Weights of a small GPT-style language model, trained from scratch on English Wikipedia.
Size: width 96, 3 heads of 32 (1 for keys and values), MLP 256 SwiGLU, vocabulary 4096.
Training: a variant of Muon for these matrices, 116M tokens, 7068 steps.
Each number is 128 + 24 x the weight over its row's rms, rounded and kept within 0 to 255. Layers, rows and columns count from 0. The size above them is the row's rms in percent of the matrix's.

# layer 3 MLP up, 256x96, rms 0.159, rows 76-80, columns 0-95
size [104  90 111  99  97]
[[115 144  99 143 133 134  87 129 114 141 131  97  90 124 163 122  83 126 135 139 151 126 141 108 151 163 149  94 142 107 105 165 136  97 120 135 143 129 137 120 168 122 127 126 113 134 156 117 118 100 133 145 100 157 108 119  96 134 111 129 122  72 167 125  96 107  94 110 145 114  87 121 117 149 162 104 112 118  85 186  77  96 120 116 117 131 148 154  99 122 112 119 183 148 101 170]
 [ 96 177 169 131 129 145 114 110 118 138 118 115 135 109 129 102 172  94 109 116 156 142  88 144 165 162 108  97  93 157 106  88 108 136  91 138 141 113 114 137 144 102 126 112 129 124 132 125 139 154 107 133 171 133 151  85 110 117 184 137 145 142 131 109 101 134 105 121 136  66 113 129 125  98 114 145 163 133 137 121 156 173 180 116 112 134 134 138 168 112  73 138 133 133 121 135]
 [138 152 114 121 142 108 102 130 157  48 128 128 160 159 146 119 123 147 104 112 146 165 128 124 160 115 169 130 143  82 130 115 164 120 104 156 155  94 206 108  98 125 118 158 119 148 127 107 115 120 143 151 147 106 103 119 128 142 129 133  92 171 117  88 102 141 123 141 109 142 139 159 132 153 147 166 121 142 124 154 171 145 111 130 106 123 127 168 128 132 154 155 166 134 124 123]
 [136 129  97 126 121 176 144 163 135 135  60 137  99 103 129 110 155 150 149 176 138 113 108  64 135 135 144  94 146 100 109 124 133 126 113 124 117 173 116 108 133 128 127 119 127 132 129  88 100 105 168 149 101 132 152 104 115 122  65  94 151 123  80 124 125 125 154  80 109 148 129 101 117 109 145 126 141 162 115 123 147 144  90 151 117 152 130 164 147 115 136 117 161 154 119 131]
 [121 130  93 122 131 124 166  94 140 152 143 129 110 154 104 107 107 140 126 175 148 143 112 130  96 138 137 137 132 127 111 129 161 109 175 163 122 187 157 107 178 105 148 131  86 116 160  98 111 141 123 169 124  82 151 125 151 124 100  89 119 106  96 121 102  89 138 143 119 125  89 145 116 176 154 130 117 137 157 109 105 131 142 175 102 152 112 125 124 166 126 129  94 151 113 141]]
# layer 3 MLP down (transposed), 256x96, rms 0.0893, rows 76-80, columns 0-95
size [113  94 110  97  98]
[[ 97 123 158 106 166 134 118  89 153 121 108 139 120 136 113 154 138 138 156 140 145 143 134 129 117 123 183 150 123 121 112 132 122  90 139 178 118 117 138 125 110 177 130 140 114  77 120  75 100 166 139 165 175  95 117 152 131 112 128 159 113 147 136 120 128 105 118 131 121 157 112 155  83 144 146 147 115  85 154 171 113 158 119 163 117 143 123 100 139  94 149 179  95 128 115 123]
 [144 148 168 102 134 119 144 112 116 131  96 102 144 118 139 152 134 129 104 101 136 168 135 126 160 153 108 101 124 150 113 121  86 129 116 130 127 104 124 121 131 116 128 133 123 134 121 144 147 170 126 127 142 144 125  82 156 141 140 123 148  92 123 126 144  48 137 139  98 121 115 131 104 122 163  31 139 129  87  71 126 157 142 139 135 105 135 109 146  92 107 133 119 141 169  92]
 [ 89 167 147  95 117 120  98 109  79 107 178 109 123 161 141  83 132  88 112 155 108 169 121 121 132 154 149 127 153 109 100 108  98 133 136 159  95 132 166 166 130 132 138 137 108 119 100 112 130 133 152 181 124 134  83 127 145  91 143 100 152 166 137 125  96 103 123 102 142  88 138 127 114 101 148 126 158 126 148 140 147 140 102 130 111 109 124 149 146 151 124 121 186 125 147 151]
 [131 124 143 132 105 128 123 138 108  92 122 149 140 125 141 150 143 126 135 156  97 130 149 125 124 127  90 149 105 129 152 115 135 145 127 115 174 120 145 180 113  96  74 113 156 128 152 112  86 139 119 130 156 105 139 127 113 147 125  65  77 115 144 153 113 187 179 148 117 110 127 132  97 102 133 151 157 158 119  97 113 124  66 105 163 118  84 116 114 133 159 107 125 148 147 123]
 [147  91 143  97 107 127 175 148 100 135  77  69 104 133  80 107 124 129 106 132 159 148 150 173 109 112 121 183 108 161 100 125 171 135 147 135 127 117 115 148 134 129  98 127 160 123 132 114 139 124 135 177 124  97 128 106 130 126 113 127  93 144 153 167 102 132 130 136 129 149  85  97 148 141 122 163 127 127 129 145 132 148 105 165 180 108  99 112 140 143 142  91 126 131 120  95]]
# layer 3 MLP gate, 256x96, rms 0.166, rows 77-80, columns 0-95
size [ 88 112  97 102]
[[ 91 167 135 137 155 128 111 140 148 118 101  79 121 136 162 103 156  89 110 138 151 139 113 123 124 128 147 118  88 153 121 107 154 125  90 148 166 122 121 159 145 122 159 145 131 130 121  79 129 122 106 170 138 101 179 118 117 150 167 148 147 157 121 127  76 135 128 139 147 104 115 139 116  78  92 148 144  84 105 145 109 136 175 132 144 109 157 105 136 142  93 140 155 113 150 157]
 [136 130 126 133 143 132 157 130 137 109 120  70 133 106 118 114 119 139 103 108  65 174 113 121 109 101 117 136 149 123 166 138 129 138 108 143 163 131 114 120 121 162 135 117 138 175 123 151 116 135 188 141 136 111 117 107 115 140 111  60 136 154 137 158 133 124 162 145 132  93 160 158 121 123 144 129 132 105 169 114 144  96  94  98 114  91 126  77 182 131 154 119 154 152 107 123]
 [133  94  89 189 130 117  94 131  95  92 111  79 136  98 103 121 145 120 154 110  91 112 101 171 159  96 129 126 125 129 190 166 115 106 137 150 103 110 118 138 107 116 112 144 147  93 109  69 121 101 139 136 157 134 115 128 123 129 161  93 132 130 164 139 111 125 103 136 141 139 136 140  94 128 151 128 111 118 131 123 128 169 102 156 148 107  89 128 161 118 152 124 154 117 169 128]
 [112 106 106 147 109 142 113 116  99 127  88 127 104 165 141  83 175 150 138 131 109 117 125 139 103 133  92 124 129 131 132 140  72 155  89 125 142 121 101 136  85 142 106 114 119 141 123 106 168 137 136 102 111 185 138 111 112 146 148 141  90 154 187 129 154 149 116  96 168 138 147 101 146 113 132 151 169 119 124 140 160 150 115  88 162  82 130 106 146 123 153 131 163 122 141 134]]